config.toml
hidden_act = "geglu"
norm_eps = 1e-05
attn_scale = 0.125
parallel_block = false
init_std_up = 0.0597
init_std_down = 0.00805
schedule = "cos"
train_tokens = 151100000
Each number is 50 + 15 x the weight over its row's rms, rounded and kept within 0 to 99. Layers, rows and columns count from 0. The size before them is the row's rms in percent of the matrix's.

# layer 4 MLP up, 320x128, rms 0.184, rows 295-319, columns 64-127
092:26 50 55 38 47 41 44 37 59 38 29 42 52 56 70 54 43 66 71 62 44 48 45 57 36 53 16 28 51 36 72 57 44 47 44 45 59 43 70 40 60 78 46 48 59 55 55 44 59 48 45 48 25 50 43 66 59 78 37 46 47 44 63 58
098:77 34 26 45 74 51 53 75 50 45 41 23 42 59 17 60 44 69 35 38 51 68 34 46 71 59 49 68 52 47 38 66 51 50 38 59 44 31 40 33 41 46 35 43 51 44 23 35 54 35 70 42 64 79 55 26 55 76 57 26 47 49 52 35
098:53 38 56 66 55 44 63 55 70 67 45 80 41 59 58 50 32 80 77 40 61 47 41 62 53 44 63 86 52 61 75 25 32 74 54 52 41 64 39 70 45 70 66 58 41 45 43 60 50 48 55 36 58 89 47 39 65 38 50 37 54 53 64 91
095:55 42 58 42 37 62 51 52 63 38 56 72 81 54 21 49 26 80 62 50 33 21 59 32 47 56 25 50 53 50 60 46 37 44 72 38 66 64 60 36 44 49 58 35 77 25 66 42 25 52 07 38 34 41 65 61 84 59 63 66 48 44 46 68
099:25 48 56 61 57 43 43 36 55 71 58 51 62 47 66 32 51 44 46 66 55 47 60 66 43 48 40 33 56 37 49 23 62 33 51 56 41 68 44 44 40 57 40 35 48 40 53 25 47 36 55 40 83 55 34 55 44 59 49 40 62 74 52 46
102:51 63 69 49 31 51 40 35 64 30 60 35 48 46 74 44 43 23 25 35 74 73 55 65 73 26 44 51 28 32 58 38 15 72 49 49 09 47 44 43 18 51 58 55 39 42 57 55 48 70 46 46 48 39 76 59 54 47 51 60 32 70 29 50
096:15 31 62 23 44 50 37 24 64 60 29 42 35 37 47 64 54 62 38 50 47 41 54 65 30 57 55 37 59 57 43 71 30 52 61 60 33 44 47 42 37 57 29 53 38 54 56 50 42 58 24 31 50 46 82 61 43 61 34 17 40 36 71 65
096:44 39 64 36 28 52 59 45 71 59 55 45 29 28 66 62 26 32 62 63 54 72 81 55 62 39 59 49 44 51 41 74 68 31 62 58 42 35 56 53 39 52 54 33 66 41 08 68 55 71 32 77 40 56 45 24 42 68 33 78 48 83 66 32
098:28 26 73 69 66 52 44 39 46 36 54 44 52 37 47 44 46 49 40 24 34 28 03 44 42 48 31 29 81 70 56 55 61 47 37 60 43 47 41 30 37 53 45 19 55 39 37 67 52 41 87 40 48 58 41 50 60 49 53 49 23 30 10 49
101:63 23 56 88 66 61 39 63 71 30 24 31 42 64 72 36 56 62 44 61 71 77 70 50 61 43 34 31 54 54 53 55 50 35 44 75 51 56 30 30 28 45 42 36 90 73 55 69 61 58 87 47 49 44 64 38 56 47 52 53 57 49 36 51
098:66 45 21 54 57 48 44 63 32 99 41 65 40 50 70 24 45 63 63 15 64 21 43 59 58 48 48 50 53 47 46 58 24 81 52 65 21 30 33 51 48 41 71 69 46 25 49 48 57 47 78 27 32 53 66 51 46 45 52 61 17 49 47 56
101:58 53 43 51 42 19 59 53 55 53 57 51 33 54 58 33 55 58 27 27 28 49 41 40 39 63 45 58 44 70 35 45 61 22 84 30 68 49 70 66 55 66 73 22 38 49 41 38 34 39 43 48 39 63 50 48 49 47 47 77 14 75 34 51
090:27 48 48 47 65 43 39 55 30 68 63 55 39 55 69 46 51 71 43 60 47 64 28 59 71 69 29 32 54 52 29 65 28 59 40 66 26 39 36 36 70 33 59 42 38 37 45 26 64 52 64 74 33 43 43 67 51 58 58 49 44 49 50 89
097:91 55 76 38 41 53 32 33 54 46 58 54 45 49 63 28 81 52 32 25 23 43 24 65 59 53 65 63 66 56 65 33 74 41 66 71 60 55 36 14 43 51 58 38 42 39 56 75 52 33 31 77 31 47 45 60 30 29 68 39 63 18 47 54
100:45 62 56 43 50 48 94 48 68 56 43 75 48 49 56 41 67 55 23 79 46 72 56 36 23 64 55 27 59 45 67 51 31 43 61 75 29 65 51 56 59 47 57 43 52 60 49 50 33 48 50 80 61 61 41 67 56 46 25 42 46 41 64 65
102:47 68 76 44 44 57 22 44 58 60 60 35 70 39 52 70 54 50 68 31 21 29 43 39 42 67 32 45 38 25 55 75 46 42 40 80 62 17 78 57 27 60 45 34 54 48 81 48 46 37 46 67 65 35 57 40 35 25 38 57 61 54 37 52
095:53 30 63 32 60 23 58 68 41 37 40 51 54 27 55 50 47 62 27 50 46 58 25 45 50 51 71 61 47 61 67 57 39 49 36 32 54 79 46 33 57 40 46 51 21 58 46 41 39 58 46 71 77 40 35 43 67 46 33 14 35 54 45 54
088:52 41 60 56 65 34 38 50 77 48 43 71 39 42 69 29 54 42 59 45 42 42 48 76 48 58 40 40 61 48 55 29 28 39 48 72 67 39 54 34 50 44 54 43 46 66 57 44 43 42 21 44 31 44 25 37 45 65 26 29 47 77 70 55
098:48 59 70 45 41 28 53 53 49 44 51 26 48 48 41 53 52 38 55 33 33 45 53 53 86 62 37 82 60 57 46 42 45 54 37 43 59 60 37 60 63 27 69 59 39 64 56 52 45 48 51 44 47 65 27 48 64 35 35 32 45 53 58 42
102:71 36 59 58 29 50 62 60 39 49 66 36 32 84 46 56 54 46 64 59 41 62 40 55 33 55 47 46 48 60 64 37 45 75 64 70 45 42 46 64 49 46 49 55 85 37 24 56 43 49 84 54 67 49 53 39 70 62 82 85 47 44 43 50
106:51 46 48 56 51 57 15 43 46 60 46 36 67 57 59 85 49 85 40 76 37 55 52 85 48 19 49 41 46 40 42 27 56 74 38 57 47 56 57 45 37 56 68 73 26 27 46 45 54 35 48 47 39 44 57 53 53 61 68 48 64 62 39 67
095:49 45 47 84 70 70 41 42 39 24 82 48 09 62 50 33 58 46 50 47 47 40 76 31 82 53 56 42 22 38 58 40 62 56 71 48 41 60 47 60 45 59 27 38 77 60 24 37 66 55 69 41 58 38 30 66 50 47 16 56 63 54 46 67
102:59 30 69 51 41 73 48 48 20 64 29 47 53 52 68 47 30 38 28 17 47 49 47 49 55 53 46 19 31 29 82 75 58 57 35 37 29 34 35 57 58 44 42 44 47 33 52 60 59 49 64 56 38 69 92 46 75 66 62 74 54 20 52 43
103:37 45 53 62 54 58 42 34 67 81 58 45 61 46 27 49 41 49 30 32 70 43 43 60 45 41 53 21 52 32 71 32 39 41 48 25 66 48 56 32 36 35 50 23 58 47 67 63 38 54 37 18 44 63 54 27 33 42 53 56 21 35 56 34
102:67 36 59 35 51 20 67 40 58 59 38 33 27 64 37 61 50 43 48 42 52 64 62 57 27 47 58 47 49 54 62 51 61 58 44 34 55 53 53 46 47 21 55 64 60 35 42 43 71 21 58 55 25 69 40 68 24 37 48 44 56 52 70 57
# layer 4 MLP down (transposed), 320x128, rms 0.105, rows 295-319, columns 64-127
099:45 37 52 51 38 56 38 43 42 33 53 56 63 60 61 77 62 51 45 37 38 80 53 66 31 54 48 58 70 62 49 77 62 44 64 50 49 37 40 34 37 63 46 44 68 54 58 52 61 44 49 40 29 62 37 82 60 35 61 36 30 25 53 56
098:52 37 73 55 49 80 51 67 59 50 45 41 75 55 32 38 46 55 75 71 47 62 51 55 64 65 64 51 51 32 51 46 69 45 54 73 31 63 47 79 73 47 41 53 53 61 58 73 50 41 29 41 36 48 30 64 19 49 56 74 28 61 43 55
102:54 52 52 63 67 46 76 48 72 50 72 29 18 66 42 68 27 82 65 57 58 99 57 59 57 64 45 52 57 72 64 55 65 40 52 45 45 60 59 25 60 42 40 68 50 54 30 68 23 42 64 35 54 64 45 25 78 46 41 61 60 50 52 37
105:57 51 38 94 49 37 19 57 61 43 49 63 54 54 42 40 44 46 46 64 48 38 40 31 57 26 28 74 87 47 78 36 58 30 44 18 44 54 62 55 66 30 66 38 63 42 66 56 24 64 49 52 66 53 53 55 44 98 76 50 43 70 47 38
096:64 22 38 43 50 26 84 81 32 41 41 38 56 65 43 30 74 42 32 59 77 62 78 49 45 53 58 38 50 42 22 41 38 59 50 55 55 56 52 63 18 50 65 30 31 26 56 60 60 52 64 67 59 54 41 31 44 72 58 46 39 44 52 48
102:52 64 60 69 53 37 46 45 36 31 56 50 38 42 50 70 25 60 22 52 74 57 44 52 32 52 73 38 67 70 76 39 47 49 64 61 69 52 31 50 40 56 71 53 66 67 58 45 41 58 41 59 33 43 94 25 67 33 42 58 54 28 24 56
096:22 69 39 47 62 36 50 39 68 49 61 45 79 44 26 69 36 63 58 46 52 74 48 36 50 47 37 63 73 69 62 50 21 66 54 37 67 54 67 54 59 71 47 26 50 37 54 27 50 31 58 53 58 73 34 53 79 56 68 44 21 49 40 44
101:38 32 54 57 67 33 46 50 71 63 44 71 66 60 55 46 40 36 39 58 99 80 51 50 49 54 63 41 69 53 51 73 75 54 62 38 59 50 71 64 44 52 79 61 53 39 47 68 48 55 33 78 29 81 69 52 31 43 48 46 34 56 64 58
102:76 36 39 55 83 38 59 66 58 53 75 35 45 63 67 37 41 81 65 85 49 56 41 63 31 45 42 48 57 52 39 44 37 42 27 20 74 71 64 37 54 61 34 34 53 61 72 41 36 58 49 40 26 61 33 61 68 44 30 27 42 25 58 63
098:63 34 32 39 31 37 32 53 38 25 71 51 69 64 32 41 43 45 38 65 64 68 65 75 39 60 35 31 55 71 62 51 59 46 46 70 65 65 79 41 43 37 49 53 51 64 28 29 41 47 54 85 57 48 38 47 66 43 26 28 55 52 35 42
095:61 48 54 45 55 39 44 65 54 45 67 60 73 67 68 57 37 58 43 47 53 49 58 42 41 48 46 61 40 56 36 84 72 39 63 29 87 30 64 72 16 60 76 52 41 83 38 47 26 36 72 27 25 49 37 31 20 44 59 56 70 38 66 32
104:50 53 27 61 39 29 48 39 75 33 76 69 88 44 68 47 25 48 25 62 31 42 38 25 63 44 46 58 47 62 62 20 53 54 54 47 42 31 49 56 58 54 54 55 30 41 80 45 46 54 87 40 54 57 67 52 73 49 42 38 39 44 36 24
098:60 33 27 44 51 35 41 65 60 62 68 51 67 55 40 39 45 30 49 57 13 62 56 55 69 70 74 25 37 63 54 59 56 53 63 46 42 25 46 36 50 26 46 48 52 37 43 31 31 46 59 50 55 64 62 69 67 66 39 49 40 51 40 58
094:32 23 35 44 33 46 18 41 54 59 65 54 80 51 54 76 50 38 48 47 39 42 24 34 31 62 35 54 14 14 45 50 43 51 42 67 40 48 56 77 40 69 38 32 84 82 50 46 50 62 64 63 70 63 28 44 70 60 16 49 54 34 50 59
098:43 30 47 32 37 28 75 53 84 59 29 79 60 49 64 47 68 43 19 64 52 44 64 68 33 38 27 62 61 61 40 72 73 64 39 49 37 40 40 54 73 34 53 27 50 42 40 39 48 71 49 59 75 35 74 44 24 42 34 50 56 53 85 71
101:63 79 72 71 51 30 59 39 46 47 81 50 72 19 40 40 84 49 46 67 47 47 71 64 25 67 38 59 46 65 60 79 67 24 46 40 46 29 50 43 47 58 37 27 77 52 66 47 73 53 58 51 84 12 69 52 41 28 35 61 20 62 35 66
102:55 44 66 35 56 49 45 55 77 54 53 37 34 37 66 27 30 38 63 30 59 43 46 64 59 37 68 36 34 50 58 54 46 56 59 39 76 59 26 54 63 58 68 70 27 54 68 31 45 59 67 53 65 36 56 48 34 32 62 45 84 35 28 46
095:38 44 95 52 50 64 37 59 47 49 49 76 43 53 45 82 43 57 61 62 47 60 62 60 57 72 50 38 49 47 60 41 36 62 42 61 48 61 31 41 41 65 35 26 19 38 47 68 53 50 36 56 42 35 38 26 66 44 38 24 53 60 48 62
096:27 56 53 46 74 55 69 71 44 38 83 52 40 09 47 83 55 46 47 33 57 67 38 52 53 62 21 35 45 41 36 84 47 28 49 60 93 48 04 43 67 35 50 42 40 60 62 62 38 44 75 57 54 68 32 45 50 46 51 28 47 46 26 44
096:43 51 41 64 59 88 37 65 46 37 67 39 44 42 67 72 67 41 31 45 44 27 44 79 56 37 68 65 51 48 77 38 32 30 65 41 57 72 29 47 67 30 38 30 16 53 47 38 41 44 25 35 42 89 62 76 26 55 24 41 32 52 53 45
101:38 37 42 53 33 18 13 30 62 61 79 29 53 80 53 47 54 73 68 50 38 32 32 52 50 58 46 74 23 60 42 39 28 78 62 86 42 57 49 75 27 59 65 36 46 60 38 55 66 54 37 66 58 42 54 56 44 26 72 38 32 51 59 54
097:42 72 51 78 64 77 59 62 42 54 57 37 37 55 67 74 50 38 64 42 57 43 73 60 53 50 42 44 50 28 68 41 25 69 51 43 36 62 68 61 55 43 47 64 76 83 38 25 52 74 45 53 67 54 59 49 65 51 38 56 52 60 53 72
105:80 41 31 63 59 58 46 59 54 58 36 55 32 49 65 69 45 55 50 69 34 58 69 69 64 59 67 31 35 61 41 56 41 35 47 07 63 48 58 59 67 58 57 35 58 35 58 67 52 81 28 44 55 89 44 20 79 47 43 39 39 27 59 26
106:43 54 59 41 27 60 45 44 60 91 74 42 78 39 47 64 58 40 47 45 51 31 39 54 32 47 61 58 27 43 89 23 35 50 33 26 72 46 52 55 48 27 61 71 63 65 66 59 62 66 34 24 56 39 70 40 61 64 62 35 44 69 71 52
104:86 54 66 38 59 37 55 55 38 51 75 48 33 34 41 42 38 56 57 50 51 45 48 42 38 22 52 81 68 71 40 77 51 33 29 35 55 35 65 50 10 31 22 39 69 63 41 38 72 33 61 50 82 44 70 59 40 47 52 73 61 39 33 41
# layer 4 MLP gate, 320x128, rms 0.171, rows 296-319, columns 64-127
096:55 48 49 71 47 59 29 38 67 49 65 42 82 42 29 52 75 67 61 69 81 65 29 54 68 70 53 62 71 45 48 70 52 34 62 48 40 53 40 60 46 30 31 41 55 63 60 63 80 26 39 47 35 65 32 48 18 60 74 62 44 62 58 43
099:58 58 54 22 66 44 63 45 90 47 65 39 44 74 45 60 65 54 58 69 40 68 60 64 39 68 52 64 64 50 72 43 64 44 59 35 47 39 41 58 50 47 65 47 13 30 37 59 05 41 40 39 54 41 54 55 58 66 15 37 58 41 37 84
102:63 70 49 46 47 55 34 47 34 36 40 29 67 69 54 41 42 39 62 29 57 31 53 53 40 48 43 25 37 63 60 60 41 36 51 53 44 49 27 34 24 33 54 77 49 53 48 49 76 43 46 48 51 59 54 59 60 53 72 49 54 60 51 41
099:55 42 32 51 65 08 46 35 31 68 71 52 41 67 77 15 63 26 33 56 82 74 31 67 39 62 48 72 51 44 51 54 31 56 40 43 34 28 57 53 60 38 24 44 62 40 57 41 59 67 37 30 51 71 42 64 66 50 66 40 65 50 56 76
093:50 45 36 35 50 47 51 59 06 55 31 59 51 35 34 59 52 67 40 35 23 66 58 62 55 55 62 72 48 57 51 70 56 61 46 44 52 46 68 41 43 38 21 53 64 53 60 38 62 17 55 35 59 46 52 28 34 41 26 71 82 78 37 73
099:36 42 57 27 73 51 45 16 54 23 53 49 56 50 37 30 50 32 51 59 58 65 91 32 77 69 67 81 44 72 64 52 43 50 48 45 29 59 53 43 36 73 38 60 06 41 49 52 48 54 42 37 59 38 61 64 56 45 50 41 47 57 40 52
101:38 53 74 36 66 47 30 77 30 48 77 72 46 52 49 41 63 27 43 63 23 63 54 52 59 60 59 53 20 48 25 50 30 34 37 26 68 35 48 42 47 40 39 47 55 62 56 63 60 33 36 52 52 41 44 66 75 65 32 46 49 50 40 58
102:50 23 42 59 62 39 27 57 32 62 69 41 52 35 58 77 53 57 61 71 41 49 39 28 41 59 16 51 38 76 67 23 31 50 70 23 47 65 49 43 33 53 38 44 19 64 67 30 45 62 58 11 56 39 43 47 70 33 85 41 45 32 37 75
095:39 66 53 42 38 65 80 34 52 62 38 66 43 34 62 33 61 45 70 51 48 48 26 49 39 24 50 34 48 45 60 48 48 55 50 31 46 48 41 74 31 49 71 38 38 53 84 58 43 46 48 74 73 72 44 59 51 57 53 63 41 44 50 41
097:49 32 62 27 69 15 70 57 41 01 64 49 65 63 31 41 40 35 47 36 19 68 61 90 87 54 52 38 61 52 57 34 66 35 41 49 55 54 46 51 61 60 52 30 44 58 71 55 66 43 27 44 53 51 35 49 32 60 52 42 54 38 30 32
095:80 48 43 60 42 57 54 77 24 62 43 44 67 58 47 57 46 41 50 48 33 46 52 56 49 49 40 32 36 83 60 43 59 58 66 57 53 61 64 44 49 64 55 56 36 67 47 34 40 46 56 51 41 56 33 65 22 41 43 17 71 50 39 71
105:43 53 51 42 32 47 48 68 60 22 25 26 44 25 50 55 35 52 48 50 36 58 20 45 39 50 25 59 62 54 65 58 26 64 45 49 51 50 29 44 43 70 60 50 42 78 28 65 20 50 81 48 70 45 61 61 59 43 26 24 82 32 41 63
094:97 40 41 58 45 54 35 36 66 56 65 31 46 35 73 62 48 43 59 32 58 43 39 61 63 80 17 71 34 30 60 55 58 78 46 69 42 59 43 62 78 77 54 32 68 69 62 62 33 58 58 51 74 46 66 70 45 41 38 56 70 59 42 53
094:30 52 51 52 36 42 53 38 51 55 48 59 70 72 59 30 51 50 37 52 59 79 47 35 77 52 35 48 52 55 64 68 51 55 35 59 46 65 48 31 40 83 36 52 43 33 62 61 56 52 60 25 39 44 56 04 39 59 34 36 63 78 26 60
105:52 70 43 62 21 44 49 49 46 42 56 38 63 12 41 73 82 68 67 54 66 50 52 59 55 60 50 55 25 68 59 70 24 44 53 61 26 57 30 37 49 15 55 23 57 47 41 32 44 51 39 31 47 41 37 72 36 55 25 55 70 58 40 30
098:31 35 58 54 37 43 45 41 50 50 51 59 10 49 60 30 06 17 52 28 61 65 28 56 45 46 78 32 29 44 66 54 42 35 61 50 61 65 15 56 44 57 49 54 52 66 54 42 36 73 53 37 51 53 72 68 32 20 40 38 55 44 18 67
090:45 45 64 48 56 38 58 33 61 59 44 58 20 73 62 29 57 40 52 25 33 30 56 59 42 38 60 60 48 47 77 42 36 71 30 46 78 58 45 57 40 33 24 29 32 82 36 53 35 19 40 50 42 47 52 46 62 39 33 55 56 74 66 63
104:63 46 46 32 61 43 52 70 47 35 26 57 68 43 49 47 41 61 25 45 74 79 57 67 50 65 32 59 47 64 69 69 87 56 50 40 77 79 46 64 56 88 52 62 47 51 58 32 40 49 57 36 58 65 46 42 62 50 46 32 37 24 51 49
098:30 53 42 52 60 48 39 31 58 65 60 71 46 42 68 40 29 64 51 53 46 61 42 19 21 37 36 59 33 39 18 69 45 65 40 71 59 77 42 65 40 79 65 65 57 60 73 60 56 70 74 64 34 10 59 32 57 42 54 69 60 61 26 50
100:52 42 68 54 40 63 59 23 39 40 56 34 56 43 52 80 52 44 35 59 28 58 60 52 75 50 31 38 57 39 43 47 29 33 42 28 29 63 66 44 52 67 54 32 48 47 65 33 82 49 78 44 15 37 70 58 57 49 29 60 58 47 36 42
102:49 65 38 23 23 55 54 44 57 46 47 54 84 42 61 40 46 47 38 63 30 71 38 32 66 47 76 41 18 45 37 48 88 58 56 26 69 34 39 68 40 40 39 42 30 41 50 52 53 52 57 35 07 47 57 48 30 60 57 71 38 54 68 26
101:41 76 49 52 37 71 41 42 58 39 52 27 33 40 78 35 50 56 62 58 76 77 37 60 83 36 38 66 66 63 52 65 43 33 36 50 54 61 46 76 23 56 57 42 68 48 32 49 64 70 46 30 68 38 25 27 45 44 70 33 19 60 56 24
098:85 61 53 48 42 62 76 69 25 43 48 56 61 32 30 64 55 48 53 54 39 77 41 39 61 42 62 49 41 30 85 41 32 61 48 33 55 61 92 27 61 45 54 43 40 66 44 45 39 50 41 43 37 61 44 70 80 53 54 47 43 49 64 76
097:47 65 52 45 68 51 43 52 29 38 47 91 61 74 32 50 67 31 76 85 55 64 63 41 52 61 40 54 17 30 42 58 48 39 44 35 40 48 71 73 30 42 71 54 35 49 53 69 50 48 48 62 31 56 27 41 63 46 65 25 43 44 37 72